config.yaml
num_hidden_layers: 16
num_attention_heads: 6
head_dim: 32
hidden_act: "gelu"
init_std_up: 0.0361
optimizer: "soap_variant"
learning_rate: 0.00616
lr_head: 0.00869
doc_mask: true
Each number is 200 + 20 x the weight over the matrix's rms, rounded and kept within 0 to 999. Layers, rows and columns count from 0.

# q: layer 13 attention query, 192x192, rms 0.135, rows 77-113, columns 48-95
# k: layer 13 attention key, 192x192, rms 0.139, rows 77-113, columns 48-95
# v: layer 13 attention value, 192x192, rms 0.154, rows 64-95, columns 48-95
# o: layer 13 attention output (transposed), 192x192, rms 0.143, rows 64-95, columns 48-95
q77,208,193,218,218,231,202,160,212,214,214,232,216,206,207,219,177,241,175,201,226,206,198,227,218,197,207,211,201,241,189,193,242,179,198,209,184,203,190,198,222,215,201,208,190,181,200,194,200
k77,203,189,225,212,189,201,172,238,216,216,202,206,171,204,207,175,210,218,225,218,217,183,184,178,202,211,199,226,183,203,211,223,196,226,179,192,179,237,247,210,206,183,218,184,207,220,186,163
q78,212,231,219,167,202,220,199,203,245,206,193,173,179,164,200,188,196,202,190,239,190,161,203,179,207,198,214,204,172,171,173,216,228,209,214,180,224,175,206,136,210,200,204,183,220,172,192,221
k78,175,160,180,181,208,209,204,197,227,199,213,167,196,234,234,204,186,195,236,229,218,206,218,211,211,243,209,183,215,183,199,215,178,218,205,172,187,187,219,173,228,199,230,209,212,159,208,217
q79,218,204,244,226,175,181,190,200,182,206,151,182,173,153,184,219,214,211,226,189,208,217,189,201,176,221,189,204,202,211,240,171,184,229,225,214,202,181,206,220,189,197,189,202,191,221,205,199
k79,188,195,197,237,153,194,195,199,157,178,176,195,199,183,207,211,195,211,225,232,186,193,213,199,129,209,170,203,176,224,196,202,197,212,204,193,206,212,243,231,209,202,201,187,157,239,220,198
q80,194,189,189,188,199,180,251,190,172,218,198,228,181,191,191,152,198,209,203,184,189,215,212,215,201,190,205,216,211,211,188,218,169,219,193,217,230,147,191,150,190,188,200,174,187,194,210,207
k80,212,212,196,191,181,177,198,161,167,243,182,245,176,196,201,179,189,193,211,195,212,202,193,145,202,158,204,192,220,197,235,162,204,246,154,207,195,166,180,185,168,188,200,205,228,193,200,178
q81,234,183,191,179,237,195,200,211,201,215,184,136,191,208,207,188,202,189,186,210,208,244,185,177,194,152,209,169,216,198,213,201,184,239,162,180,205,196,216,167,185,183,209,215,210,233,211,188
k81,203,205,188,176,238,229,219,219,199,230,199,197,182,241,176,184,228,218,209,215,215,206,192,198,222,183,204,181,201,181,221,201,200,217,174,194,226,179,230,184,188,216,215,215,215,234,197,171
q82,173,216,197,231,176,189,190,203,178,193,196,193,184,206,196,220,160,188,177,188,175,216,183,207,150,153,207,188,214,196,226,180,261,200,185,223,220,196,228,206,239,198,175,209,190,195,166,201
k82,199,200,209,196,179,219,226,247,152,221,190,215,208,199,196,224,187,199,190,196,204,223,189,203,216,228,200,171,199,198,249,220,210,188,184,204,188,173,203,186,220,182,160,207,208,191,194,207
q83,203,217,241,217,246,183,207,185,219,206,190,206,198,201,189,200,200,197,206,200,211,185,167,212,234,194,197,197,172,180,237,191,198,202,204,159,172,214,190,224,219,204,220,193,227,190,223,206
k83,216,200,196,209,231,191,203,196,167,205,180,197,205,188,211,180,169,209,179,224,219,190,203,237,254,192,155,223,180,188,215,194,163,232,201,201,191,248,203,200,227,184,211,188,202,178,179,200
q84,224,226,195,194,203,227,216,225,232,190,217,237,193,213,217,159,219,200,178,225,214,233,219,232,186,169,209,213,207,204,201,207,226,190,187,223,163,194,207,223,193,184,177,206,204,180,202,199
k84,193,190,211,183,187,222,195,214,202,190,190,204,213,211,201,177,214,181,229,172,236,168,221,216,214,186,219,199,189,192,188,201,209,176,197,191,203,222,206,213,187,181,177,204,234,190,197,187
q85,181,196,206,164,177,219,201,192,215,214,251,205,150,213,210,214,197,198,188,189,210,213,195,195,231,178,184,222,178,215,192,204,184,211,187,201,175,210,185,212,215,226,156,173,199,192,200,208
k85,190,205,227,193,157,263,192,196,233,217,198,214,200,219,231,201,185,168,225,213,220,209,202,208,221,207,197,210,169,218,179,214,212,189,188,206,177,206,163,213,197,175,179,177,203,158,181,191
q86,226,190,186,207,172,196,209,198,201,164,181,192,196,201,207,205,167,212,208,215,183,211,200,203,194,234,235,207,209,175,204,235,212,214,234,221,169,211,190,225,238,175,190,203,220,170,212,209
k86,179,177,198,197,224,176,200,206,188,197,192,204,194,198,209,172,154,201,195,202,190,208,199,205,185,204,190,197,210,193,190,210,204,210,216,231,214,197,203,247,213,192,148,228,210,216,231,210
q87,205,204,216,176,237,183,184,202,180,177,214,199,198,219,182,197,206,193,185,196,192,181,224,200,189,168,157,204,202,208,169,190,193,181,228,204,200,163,166,211,233,183,171,183,171,186,214,194
k87,214,203,193,215,216,175,177,208,171,225,216,214,180,188,202,192,218,178,209,196,182,186,187,228,210,192,196,213,186,186,207,165,162,168,216,209,201,193,210,223,184,187,201,226,178,194,186,178
q88,179,219,208,217,213,218,207,210,188,214,184,164,180,194,223,196,200,198,226,208,208,157,190,210,198,167,215,183,186,181,187,191,220,188,190,171,230,186,228,198,206,211,173,168,179,189,205,208
k88,211,186,227,203,220,214,240,194,209,191,182,217,215,187,225,208,175,190,225,235,224,179,183,199,209,187,240,199,213,192,241,209,188,169,194,171,203,209,194,184,200,159,190,208,204,179,230,179
q89,136,192,215,208,191,212,222,180,186,175,179,181,172,185,220,206,212,203,201,203,229,196,179,213,161,211,220,203,171,172,184,200,221,180,204,178,183,216,195,199,181,181,216,209,192,184,220,193
k89,195,184,190,185,200,195,194,199,215,175,185,190,181,186,224,184,187,177,186,208,156,202,192,180,183,190,214,217,171,219,206,206,208,173,195,199,175,241,212,205,191,195,218,239,219,215,232,180
q90,188,182,191,157,194,207,179,219,197,205,233,179,212,200,210,198,202,191,197,226,180,192,213,216,201,227,237,195,227,200,201,188,193,169,196,194,193,210,196,186,190,196,188,225,219,192,225,206
k90,206,184,225,196,189,241,193,194,206,217,215,175,208,186,210,221,236,174,170,210,204,179,221,185,209,208,231,207,206,171,202,218,210,183,199,184,196,227,157,172,194,199,201,200,228,203,230,163
q91,176,206,161,205,178,240,194,191,204,180,181,213,215,221,175,235,198,216,174,182,169,196,224,171,184,205,210,199,219,207,160,195,187,197,205,183,177,185,223,169,218,206,206,248,198,174,216,222
k91,209,193,159,206,189,187,201,194,267,184,179,215,202,204,175,218,221,190,207,220,203,177,226,171,198,222,226,243,244,213,153,234,189,192,209,188,192,181,188,204,238,226,201,221,186,202,208,193
q92,202,191,176,231,193,174,187,209,207,205,225,201,207,208,229,154,179,182,208,226,210,210,177,222,230,149,188,220,184,216,214,213,168,160,188,225,205,189,177,175,178,213,193,198,218,193,172,235
k92,214,199,157,190,209,187,228,192,176,187,224,196,173,207,187,192,219,223,203,256,230,178,168,191,209,156,217,200,181,247,202,219,226,206,222,213,195,201,206,212,199,209,202,164,204,192,202,212
q93,183,193,203,202,176,202,203,195,247,205,189,202,188,203,194,198,200,221,213,199,208,204,210,178,212,192,194,218,188,184,191,226,210,236,190,189,192,194,204,203,208,221,236,198,194,201,165,167
k93,223,218,211,194,174,181,188,185,236,156,183,220,163,205,204,186,133,221,196,170,213,214,213,178,231,214,189,211,190,183,201,222,213,191,204,174,206,221,203,190,225,205,186,218,220,189,171,215
q94,237,197,243,230,218,222,181,217,220,161,168,209,228,177,218,178,186,194,207,215,189,190,179,181,210,179,219,194,172,177,206,178,204,184,224,239,183,203,229,197,230,195,155,198,217,185,232,171
k94,157,225,181,193,206,173,181,188,249,192,198,191,202,202,227,188,212,210,209,197,206,153,217,179,259,212,192,182,178,183,212,187,191,195,217,199,241,213,191,219,190,156,178,219,206,170,244,203
q95,182,190,208,203,198,201,194,221,197,200,187,205,200,205,187,209,218,206,193,216,202,207,208,247,182,209,178,194,233,244,219,182,229,216,196,211,200,213,230,217,151,189,204,220,167,148,230,199
k95,196,216,222,188,200,162,211,185,213,208,217,201,188,193,186,211,211,209,178,178,211,154,196,189,163,215,180,158,221,214,238,200,226,207,198,195,229,204,221,207,170,195,191,200,182,180,203,176
v64,186,212,230,204,195,205,190,174,241,165,240,194,232,229,222,168,220,203,178,188,189,210,188,197,186,179,227,205,199,208,212,202,208,190,192,178,198,203,192,209,192,190,216,187,175,240,206,182
o64,213,185,213,212,209,164,166,227,173,222,214,209,168,189,224,197,230,216,203,219,226,197,209,216,211,221,196,190,194,221,188,217,181,174,214,194,193,177,180,213,168,221,216,198,200,165,204,193
v65,213,207,202,187,205,239,193,204,188,191,227,169,175,216,183,185,202,212,194,220,215,234,191,223,201,201,171,201,181,234,160,181,222,195,192,199,189,216,190,179,194,219,240,208,193,176,199,223
o65,225,203,228,189,209,209,195,172,183,180,160,224,195,227,219,211,185,203,214,218,201,201,215,173,181,198,179,206,177,216,181,192,164,207,205,216,200,213,199,206,191,201,203,231,179,181,184,189
v66,187,247,195,207,204,202,209,203,215,191,216,229,212,201,191,172,190,217,218,170,219,213,202,224,190,194,186,206,230,205,167,214,210,191,196,160,169,190,223,162,199,147,215,201,198,226,194,219
o66,253,189,190,197,199,210,192,207,196,219,220,209,219,209,240,238,229,194,236,187,191,182,226,206,194,206,158,187,196,216,187,208,221,208,197,215,242,193,160,189,175,202,185,208,207,178,204,202
v67,208,221,218,199,215,189,202,214,195,196,185,209,186,217,188,245,200,192,218,162,201,190,185,194,219,203,206,217,201,174,202,197,167,197,212,187,196,203,224,200,184,204,220,192,196,211,168,177
o67,200,198,194,181,217,197,210,198,227,200,201,219,225,202,214,170,218,174,190,209,242,175,211,219,192,193,201,260,201,213,187,201,200,195,209,231,198,218,221,159,190,190,223,209,218,203,203,188
v68,182,203,217,214,212,206,207,197,200,235,208,165,209,195,231,185,213,180,194,170,198,164,190,198,210,198,178,225,177,162,155,189,175,172,200,200,207,214,192,190,188,170,205,217,209,183,202,203
o68,187,201,201,222,223,252,190,198,189,199,205,227,173,207,201,207,227,222,217,187,185,213,207,176,185,187,218,178,181,195,213,215,215,221,173,182,198,164,221,185,216,195,201,222,177,208,181,187
v69,215,189,166,222,222,192,228,234,221,186,169,188,193,189,210,197,225,193,197,195,209,210,208,221,194,188,209,193,219,196,205,188,197,230,178,165,210,233,220,193,185,193,181,227,165,234,231,191
o69,168,203,203,177,207,202,197,209,190,216,232,183,231,186,189,203,198,178,196,191,206,216,204,157,233,224,186,187,197,153,184,173,149,221,205,164,180,193,209,177,235,230,218,234,214,223,202,189
v70,193,215,214,212,200,189,207,209,196,204,192,189,231,218,191,194,190,193,191,177,227,191,229,220,195,182,227,188,187,210,200,194,167,198,210,211,177,163,224,171,185,203,196,208,207,203,206,207
o70,224,193,199,210,243,199,225,204,197,221,220,210,197,219,200,182,186,226,158,219,195,196,201,182,213,185,181,210,202,194,191,226,186,198,199,192,187,194,196,220,176,215,232,184,190,232,186,207
v71,212,198,232,197,201,192,195,208,162,194,195,208,235,232,174,207,187,205,226,186,193,230,184,188,175,173,210,198,174,187,214,214,203,202,209,238,190,196,194,184,202,190,219,198,205,207,213,196
o71,188,206,191,218,219,208,204,205,211,179,225,218,183,203,190,202,201,185,206,177,207,216,200,209,177,193,201,221,246,221,176,235,210,214,201,203,217,223,200,220,183,178,245,195,170,233,182,206
v72,201,193,206,177,178,203,221,171,204,204,175,202,190,225,196,209,204,212,202,216,184,204,212,186,191,206,166,200,200,201,187,214,193,195,181,198,184,203,176,221,184,164,202,225,170,205,219,222
o72,240,197,214,209,204,210,167,174,190,211,215,203,200,202,184,215,180,191,194,211,194,184,190,191,200,197,185,179,193,188,181,183,214,205,205,205,216,195,231,197,185,176,225,211,199,194,218,191
v73,182,189,180,201,169,178,215,188,191,160,190,228,177,202,240,196,236,210,218,191,187,200,209,236,203,200,205,218,210,191,181,219,179,212,199,224,229,190,201,192,201,177,216,206,158,185,171,175
o73,182,200,179,205,224,197,224,188,191,214,200,207,227,212,216,217,195,174,177,235,154,175,211,222,206,209,189,177,183,167,186,221,224,177,213,178,192,220,174,203,192,182,232,218,224,220,208,201
v74,216,183,228,184,239,204,193,180,220,201,167,204,229,211,183,198,226,167,207,228,194,199,184,181,210,206,212,198,242,176,180,182,225,183,189,219,176,211,175,244,196,207,192,201,191,202,207,160
o74,212,202,209,212,181,179,207,191,220,165,182,201,181,205,164,215,216,192,219,208,196,198,196,209,172,214,182,209,217,229,219,187,215,195,215,162,181,217,242,184,186,220,179,196,172,206,180,181
v75,188,186,214,227,179,199,201,206,196,204,181,198,230,204,203,212,175,174,205,215,176,205,184,172,217,192,233,184,234,183,205,175,200,220,198,211,210,177,203,221,194,229,222,188,193,204,184,190
o75,203,167,212,171,208,172,219,218,177,189,195,160,183,201,206,172,198,179,170,200,196,182,209,194,191,182,171,189,202,237,199,198,223,185,186,219,180,182,217,202,229,190,184,196,196,217,191,208
v76,186,197,205,205,201,201,183,177,191,203,200,205,213,199,205,190,182,215,201,229,191,206,219,212,200,202,189,211,194,167,201,201,186,217,227,165,213,213,187,205,212,224,160,185,197,183,184,182
o76,210,220,185,187,201,205,194,167,203,195,234,169,197,189,216,179,226,206,180,231,201,223,231,198,220,208,212,213,200,226,196,173,194,193,206,181,203,199,203,198,181,190,211,213,164,208,231,179
v77,189,228,236,187,196,205,197,170,178,199,188,195,197,195,219,192,196,218,185,185,211,225,191,200,199,208,225,202,202,208,199,193,189,205,238,189,229,173,166,206,226,192,212,215,225,237,229,196
o77,177,192,189,214,206,202,188,225,215,189,203,196,215,195,207,209,220,224,214,185,184,211,219,241,163,182,216,204,208,204,214,184,207,212,192,195,219,185,161,175,191,203,217,217,183,204,189,200
v78,217,192,204,177,172,181,181,224,210,201,197,216,194,199,213,201,171,259,210,207,219,198,179,203,177,196,190,166,202,209,188,197,187,220,237,211,220,206,221,205,196,201,216,209,227,206,181,223
o78,193,172,167,217,235,242,174,223,210,185,181,226,214,195,212,233,182,197,212,184,197,203,226,194,226,224,191,187,190,220,231,217,185,180,203,176,225,193,208,171,161,201,197,195,209,176,206,193
v79,211,193,226,215,210,183,194,221,189,171,221,198,212,214,198,206,169,208,172,208,153,221,201,203,186,226,214,176,183,217,189,211,200,208,213,228,195,187,176,192,215,193,219,197,202,186,193,209
o79,176,189,184,186,190,201,187,231,209,168,182,179,198,228,171,248,200,240,213,191,214,205,206,185,190,214,189,223,206,179,185,183,158,187,240,179,182,206,179,184,198,198,191,212,186,170,200,203
v80,202,196,219,170,189,178,208,220,209,193,169,210,224,186,228,196,197,188,197,184,230,234,196,173,168,187,190,186,203,207,200,202,206,180,222,203,201,183,196,191,207,204,185,210,199,200,192,191
o80,204,205,202,191,193,161,190,206,161,205,211,184,182,223,212,176,199,179,229,192,214,212,153,203,204,175,227,212,151,203,235,199,215,182,193,193,192,230,195,184,221,215,190,192,213,200,221,215
v81,212,194,197,215,204,194,160,205,172,218,163,216,201,153,233,188,138,233,175,160,209,228,214,178,179,184,181,207,204,197,222,187,162,210,193,159,190,221,187,213,176,224,226,237,196,210,165,200
o81,242,203,217,161,192,221,203,220,199,213,226,195,220,202,190,216,214,146,178,233,217,204,188,177,194,207,203,231,227,210,222,208,199,190,189,211,207,185,181,179,230,122,211,229,246,243,165,204
v82,192,203,171,245,191,222,204,231,190,183,189,196,195,199,243,227,186,186,187,191,205,140,207,191,219,177,232,192,186,199,197,182,218,199,172,180,184,141,200,214,209,198,200,190,170,203,237,208
o82,194,177,189,158,216,198,214,178,207,207,217,231,171,237,189,181,190,208,199,196,232,224,222,202,223,146,229,194,175,203,216,193,209,198,200,195,216,198,205,195,186,200,233,179,204,223,216,255
v83,220,225,222,190,192,156,186,186,193,204,237,205,200,202,226,219,172,248,222,200,192,190,192,201,226,227,210,186,161,210,210,198,215,174,212,220,198,214,239,185,259,245,208,208,207,204,216,210
o83,185,195,210,173,203,218,231,189,192,179,156,226,190,201,203,169,199,217,184,193,226,209,183,216,189,211,201,218,199,231,209,208,179,212,215,211,218,161,236,208,164,201,187,211,192,156,205,181
v84,221,157,225,184,182,210,198,181,197,180,204,215,191,181,225,221,169,206,178,245,184,196,184,211,221,155,248,199,212,188,211,191,237,191,191,171,258,197,192,196,215,195,194,180,225,201,197,186
o84,199,193,223,201,231,191,183,217,227,193,204,203,175,186,183,188,225,208,200,176,186,211,218,217,195,204,207,202,211,208,225,207,201,221,207,186,177,214,194,214,205,183,204,162,179,196,237,187
v85,209,194,187,221,184,221,213,184,200,172,159,217,201,184,183,223,181,205,178,185,186,158,228,221,204,162,157,205,208,209,205,185,155,219,221,191,237,211,207,201,168,142,219,207,217,197,197,206
o85,225,197,208,209,239,172,166,144,166,255,224,229,185,185,150,196,200,161,196,195,202,215,195,168,163,182,207,184,218,191,188,221,175,189,193,200,184,199,162,217,226,185,231,184,174,179,145,203
v86,224,213,194,184,201,195,193,215,213,202,206,190,202,210,172,217,200,213,206,222,210,203,209,181,203,199,216,192,198,194,212,189,223,196,176,184,215,190,218,221,198,230,216,187,189,202,206,206
o86,168,182,199,222,197,195,221,208,190,177,204,195,199,214,192,180,204,199,207,177,203,188,222,219,215,206,178,207,190,197,204,195,205,245,211,218,202,202,198,189,213,196,224,207,230,216,203,183
v87,205,198,199,234,208,207,192,170,154,212,179,197,187,185,196,209,222,189,182,232,198,207,179,185,187,170,194,205,217,205,201,187,201,211,186,202,205,213,188,186,184,226,221,184,225,182,187,213
o87,239,205,199,247,186,189,187,200,240,198,217,211,168,199,198,189,185,209,241,183,211,145,229,186,231,214,230,202,176,181,220,219,210,223,186,152,175,219,185,233,237,224,206,191,184,211,200,196
v88,191,191,211,191,212,219,198,198,191,191,212,220,215,198,195,176,186,173,179,192,194,186,196,198,206,181,192,225,206,224,228,193,163,197,208,186,206,220,194,205,188,159,211,205,171,221,186,228
o88,239,187,223,208,237,222,218,208,204,211,212,217,212,208,208,168,206,203,211,209,185,186,191,177,240,197,188,155,196,199,182,195,205,144,209,195,209,220,193,172,189,195,198,214,247,209,246,184
v89,195,186,250,205,177,200,191,208,187,155,212,214,205,205,188,222,202,210,181,224,191,177,204,227,181,198,220,186,214,191,187,194,183,175,196,205,204,203,174,212,204,213,195,194,204,200,217,215
o89,182,175,183,194,215,216,203,199,203,216,209,196,233,199,192,227,191,216,207,191,234,203,214,230,192,219,207,228,190,214,173,229,180,235,199,164,209,197,177,215,190,219,185,186,219,227,192,202
v90,227,185,173,189,200,197,203,215,212,189,166,153,159,219,223,192,196,229,213,207,201,211,221,190,187,224,195,210,200,205,209,186,197,197,250,199,227,177,191,215,240,197,200,209,184,206,222,211
o90,178,199,179,182,182,210,202,206,207,233,213,248,240,202,225,192,200,201,196,182,204,206,209,215,209,169,167,207,231,181,193,184,222,204,197,209,178,203,234,212,162,230,224,185,181,190,179,221
v91,184,198,204,203,211,220,197,170,214,196,227,187,178,193,194,189,201,230,203,172,220,217,156,201,202,174,187,217,201,172,203,199,199,198,205,183,221,196,176,219,222,191,176,178,180,207,172,199
o91,208,204,215,215,223,209,216,251,178,210,200,221,197,193,200,239,222,215,209,200,213,198,201,199,200,219,192,200,215,249,191,174,200,207,175,213,201,197,225,208,186,175,215,212,205,175,217,205
v92,194,187,226,181,210,205,202,181,158,212,196,226,227,211,197,183,193,211,192,206,184,217,186,191,190,192,202,219,224,207,209,174,178,170,204,189,215,194,206,179,171,220,212,182,179,235,184,234
o92,192,199,194,193,204,213,181,182,181,209,199,203,227,198,218,182,204,190,178,233,208,181,192,202,201,219,206,213,193,188,197,210,191,208,202,205,177,228,171,204,189,218,185,192,197,187,220,190
v93,215,228,228,214,198,187,199,199,220,201,194,190,210,191,200,186,185,178,221,200,185,174,192,223,204,173,226,191,195,208,206,189,179,203,192,180,190,201,181,219,167,206,181,194,222,179,193,210
o93,235,170,192,151,213,168,207,231,223,214,182,190,188,157,175,148,197,209,195,191,187,201,215,189,205,207,210,198,206,173,179,201,187,188,209,212,196,181,212,203,196,258,201,213,188,199,175,201
v94,214,226,220,192,235,200,249,180,203,198,220,214,192,202,170,203,207,208,198,212,204,188,171,221,178,201,206,157,204,179,190,176,198,170,176,212,180,188,181,171,193,183,221,192,197,202,187,206
o94,210,214,190,192,200,186,206,209,186,180,210,207,193,203,202,206,208,207,183,215,238,200,173,211,183,176,186,225,183,219,227,215,210,194,210,206,213,226,188,237,185,234,164,207,244,182,191,210
v95,225,201,218,205,222,213,171,190,220,205,180,157,215,181,217,213,191,192,213,232,155,182,232,178,194,181,196,206,225,193,182,194,195,207,199,192,177,187,178,203,163,198,213,213,195,186,191,175
o95,199,199,225,211,193,174,235,195,221,222,182,211,148,194,189,203,173,174,201,189,224,197,188,212,193,186,156,167,196,222,221,233,147,190,183,238,172,190,191,205,206,207,237,158,172,241,203,222
q96,199,188,197,189,180,201,215,185,181,215,194,210,151,192,223,223,174,183,177,195,221,199,195,154,203,154,189,204,178,219,177,183,204,179,219,194,183,180,192,208,167,222,209,220,204,189,183,196
k96,208,181,199,200,210,185,224,199,192,204,203,215,173,194,178,217,200,249,203,225,198,208,210,181,183,173,200,209,172,198,201,221,193,177,223,189,173,191,218,187,182,194,212,205,186,197,161,192
q97,180,225,206,200,189,222,185,191,213,173,202,207,220,236,183,213,209,207,187,174,214,210,218,194,175,218,213,230,218,222,184,169,183,172,206,222,213,222,211,195,236,208,203,181,180,219,199,191
k97,201,220,207,234,228,220,193,169,193,160,175,222,196,205,180,226,177,220,205,190,242,232,219,221,203,240,205,195,211,191,157,205,211,216,219,190,161,213,213,196,223,229,214,179,192,203,197,232
q98,204,220,237,213,242,199,220,217,177,181,216,223,192,193,206,250,205,203,184,205,207,182,232,211,216,192,194,238,175,210,189,190,210,186,175,181,203,193,176,230,226,158,207,197,232,167,180,186
k98,183,206,175,232,222,212,227,215,212,199,228,219,199,222,185,186,232,192,192,187,207,234,192,205,206,217,218,219,194,182,200,202,209,175,210,230,197,207,212,194,193,168,200,170,226,183,194,179
q99,214,180,189,228,202,186,236,161,218,208,186,182,199,197,226,223,219,207,165,219,204,194,199,163,195,207,210,227,265,187,151,188,218,180,202,177,204,219,196,214,200,206,228,214,181,196,214,233
k99,187,188,200,199,192,171,181,194,219,201,208,206,205,208,199,209,199,186,196,214,203,170,193,202,194,199,233,221,229,174,196,178,189,214,191,160,193,216,196,202,198,216,198,217,202,216,213,210
q100,223,207,168,192,222,194,194,229,201,223,245,230,199,211,171,160,162,186,194,202,172,235,208,168,171,189,196,201,209,202,150,213,227,186,213,224,196,168,173,181,195,185,210,188,221,197,182,240
k100,201,189,173,222,188,179,218,193,204,182,189,173,189,178,198,177,173,197,231,207,216,235,175,216,191,171,214,200,218,219,169,182,177,172,227,218,205,159,177,227,197,177,206,166,200,196,170,218
q101,171,197,180,208,221,197,200,177,218,209,187,163,232,204,177,199,167,212,206,223,223,201,194,192,209,187,217,214,205,199,185,176,196,205,228,197,215,206,196,166,232,194,210,205,216,190,210,235
k101,209,224,164,186,222,167,246,163,204,232,187,173,213,211,209,208,171,201,164,202,227,215,200,184,201,155,202,215,212,186,180,200,209,223,222,171,214,197,207,207,201,219,194,199,237,212,226,219
q102,208,223,211,202,168,210,172,196,169,199,214,195,176,186,179,222,180,202,183,182,198,220,226,201,196,225,211,207,255,194,217,217,200,181,145,169,196,202,214,197,218,205,191,230,180,187,198,188
k102,206,235,222,216,168,209,174,189,222,176,194,210,193,167,182,211,205,189,220,207,186,187,228,198,166,207,203,150,195,209,179,202,230,206,196,225,216,183,228,179,210,220,194,214,177,210,186,201
q103,215,205,228,224,231,225,188,197,220,171,182,214,208,238,239,187,191,218,183,188,195,219,207,196,239,207,226,185,212,223,211,245,203,183,221,174,186,190,184,192,194,198,188,192,207,190,192,203
k103,198,196,181,199,204,203,209,183,180,230,186,170,227,201,233,200,159,169,211,174,161,183,194,180,146,210,231,171,229,181,224,214,222,188,173,219,192,216,207,230,211,205,213,192,183,227,226,178
q104,183,234,202,233,207,210,226,196,203,204,226,197,207,217,192,159,197,189,207,227,210,170,237,171,198,208,199,164,200,189,193,227,194,216,196,195,192,196,207,222,204,158,183,213,205,213,228,174
k104,191,234,193,202,179,197,184,185,205,194,189,229,219,212,231,171,199,207,219,216,219,187,227,205,191,229,212,198,205,236,162,181,207,197,196,185,225,235,169,216,217,148,180,215,213,205,256,200
q105,193,214,193,169,214,168,194,183,197,177,201,212,227,206,194,195,203,193,149,185,173,192,204,182,182,201,206,178,203,222,220,225,190,193,215,200,166,209,183,202,192,194,200,162,226,193,209,195
k105,195,198,220,179,212,183,196,179,189,148,202,199,221,199,193,190,210,241,180,187,180,200,212,213,193,207,220,190,220,188,189,201,214,234,207,208,202,228,163,204,214,202,225,187,211,218,208,215
q106,214,210,199,201,236,228,213,179,186,248,183,192,180,195,218,191,174,191,212,214,200,198,210,170,222,205,194,188,204,216,168,204,206,197,209,233,190,175,198,206,213,217,201,197,205,223,223,199
k106,208,233,203,181,206,191,171,218,190,211,203,208,189,207,197,187,211,193,231,207,196,201,197,187,225,228,176,177,199,184,182,231,219,210,193,226,207,202,220,168,202,218,205,153,218,218,207,188
q107,237,236,215,196,213,188,201,169,194,215,193,201,168,203,209,178,233,196,219,216,205,199,202,201,197,194,186,209,196,223,168,181,233,177,227,236,197,200,182,215,197,208,230,211,218,183,180,207
k107,180,198,235,157,190,158,161,205,183,231,187,204,194,205,204,216,173,162,234,210,207,180,222,212,182,179,193,222,203,212,209,222,187,202,206,229,179,219,181,218,198,232,185,203,208,141,225,189
q108,204,202,172,191,202,198,209,182,183,196,197,203,190,216,180,233,197,185,184,182,196,208,169,195,192,243,226,225,221,200,220,187,204,196,200,184,245,186,190,181,235,214,190,223,223,185,215,173
k108,185,192,203,202,194,225,196,229,184,182,198,233,227,183,193,204,191,222,164,202,189,181,194,226,216,209,197,180,230,187,214,200,225,187,215,189,186,152,225,225,209,199,209,180,207,215,201,183
q109,204,184,192,233,197,164,192,215,168,184,206,190,219,155,192,178,229,219,224,220,201,178,187,205,169,185,187,165,195,228,215,189,193,219,189,173,196,200,184,243,216,219,188,218,188,214,163,180
k109,210,172,224,198,224,195,207,199,206,192,210,226,223,188,181,214,203,223,246,202,183,200,158,190,230,176,210,162,195,198,186,196,216,186,181,208,186,172,193,214,201,209,186,225,213,196,214,204
q110,203,218,223,207,205,222,238,197,223,190,192,242,199,195,193,186,234,234,186,226,159,225,220,207,193,198,210,181,164,172,190,174,206,186,215,195,226,216,185,201,209,195,183,209,186,185,181,189
k110,192,174,186,201,174,169,199,229,195,194,185,181,182,238,180,200,229,201,181,236,198,187,214,215,173,191,217,190,205,207,190,195,183,188,189,190,182,192,213,184,219,203,196,216,172,168,206,213
q111,147,166,228,187,193,208,202,220,211,239,214,184,212,197,172,196,201,180,196,193,220,195,224,204,214,152,235,186,204,198,165,223,183,195,197,232,186,245,193,192,211,210,180,197,205,195,223,219
k111,205,177,225,193,149,227,228,222,214,233,191,184,210,168,203,191,204,201,204,184,190,200,216,205,204,206,202,182,158,174,201,179,193,189,224,212,200,215,186,196,209,205,207,203,216,198,200,173
q112,186,210,189,213,202,191,215,192,202,194,219,207,229,201,187,198,171,198,204,205,195,179,175,231,187,195,212,198,187,191,193,183,162,188,183,216,203,214,192,194,191,229,197,205,191,212,186,227
k112,202,180,188,212,213,201,218,195,196,195,185,206,209,197,181,220,203,208,187,219,181,217,198,234,209,222,194,189,194,187,199,198,158,192,211,199,185,216,197,157,202,180,201,196,219,223,183,183
q113,221,190,235,201,202,246,175,188,193,229,200,203,182,182,173,207,197,212,196,199,217,160,194,212,156,208,226,172,201,196,234,218,195,182,214,223,176,209,150,203,235,191,204,184,161,195,193,187
k113,234,202,209,204,240,207,224,191,186,208,202,272,188,177,180,199,206,220,205,197,213,176,206,222,179,196,211,201,198,203,203,171,171,186,205,196,193,226,180,224,181,201,214,171,170,166,198,180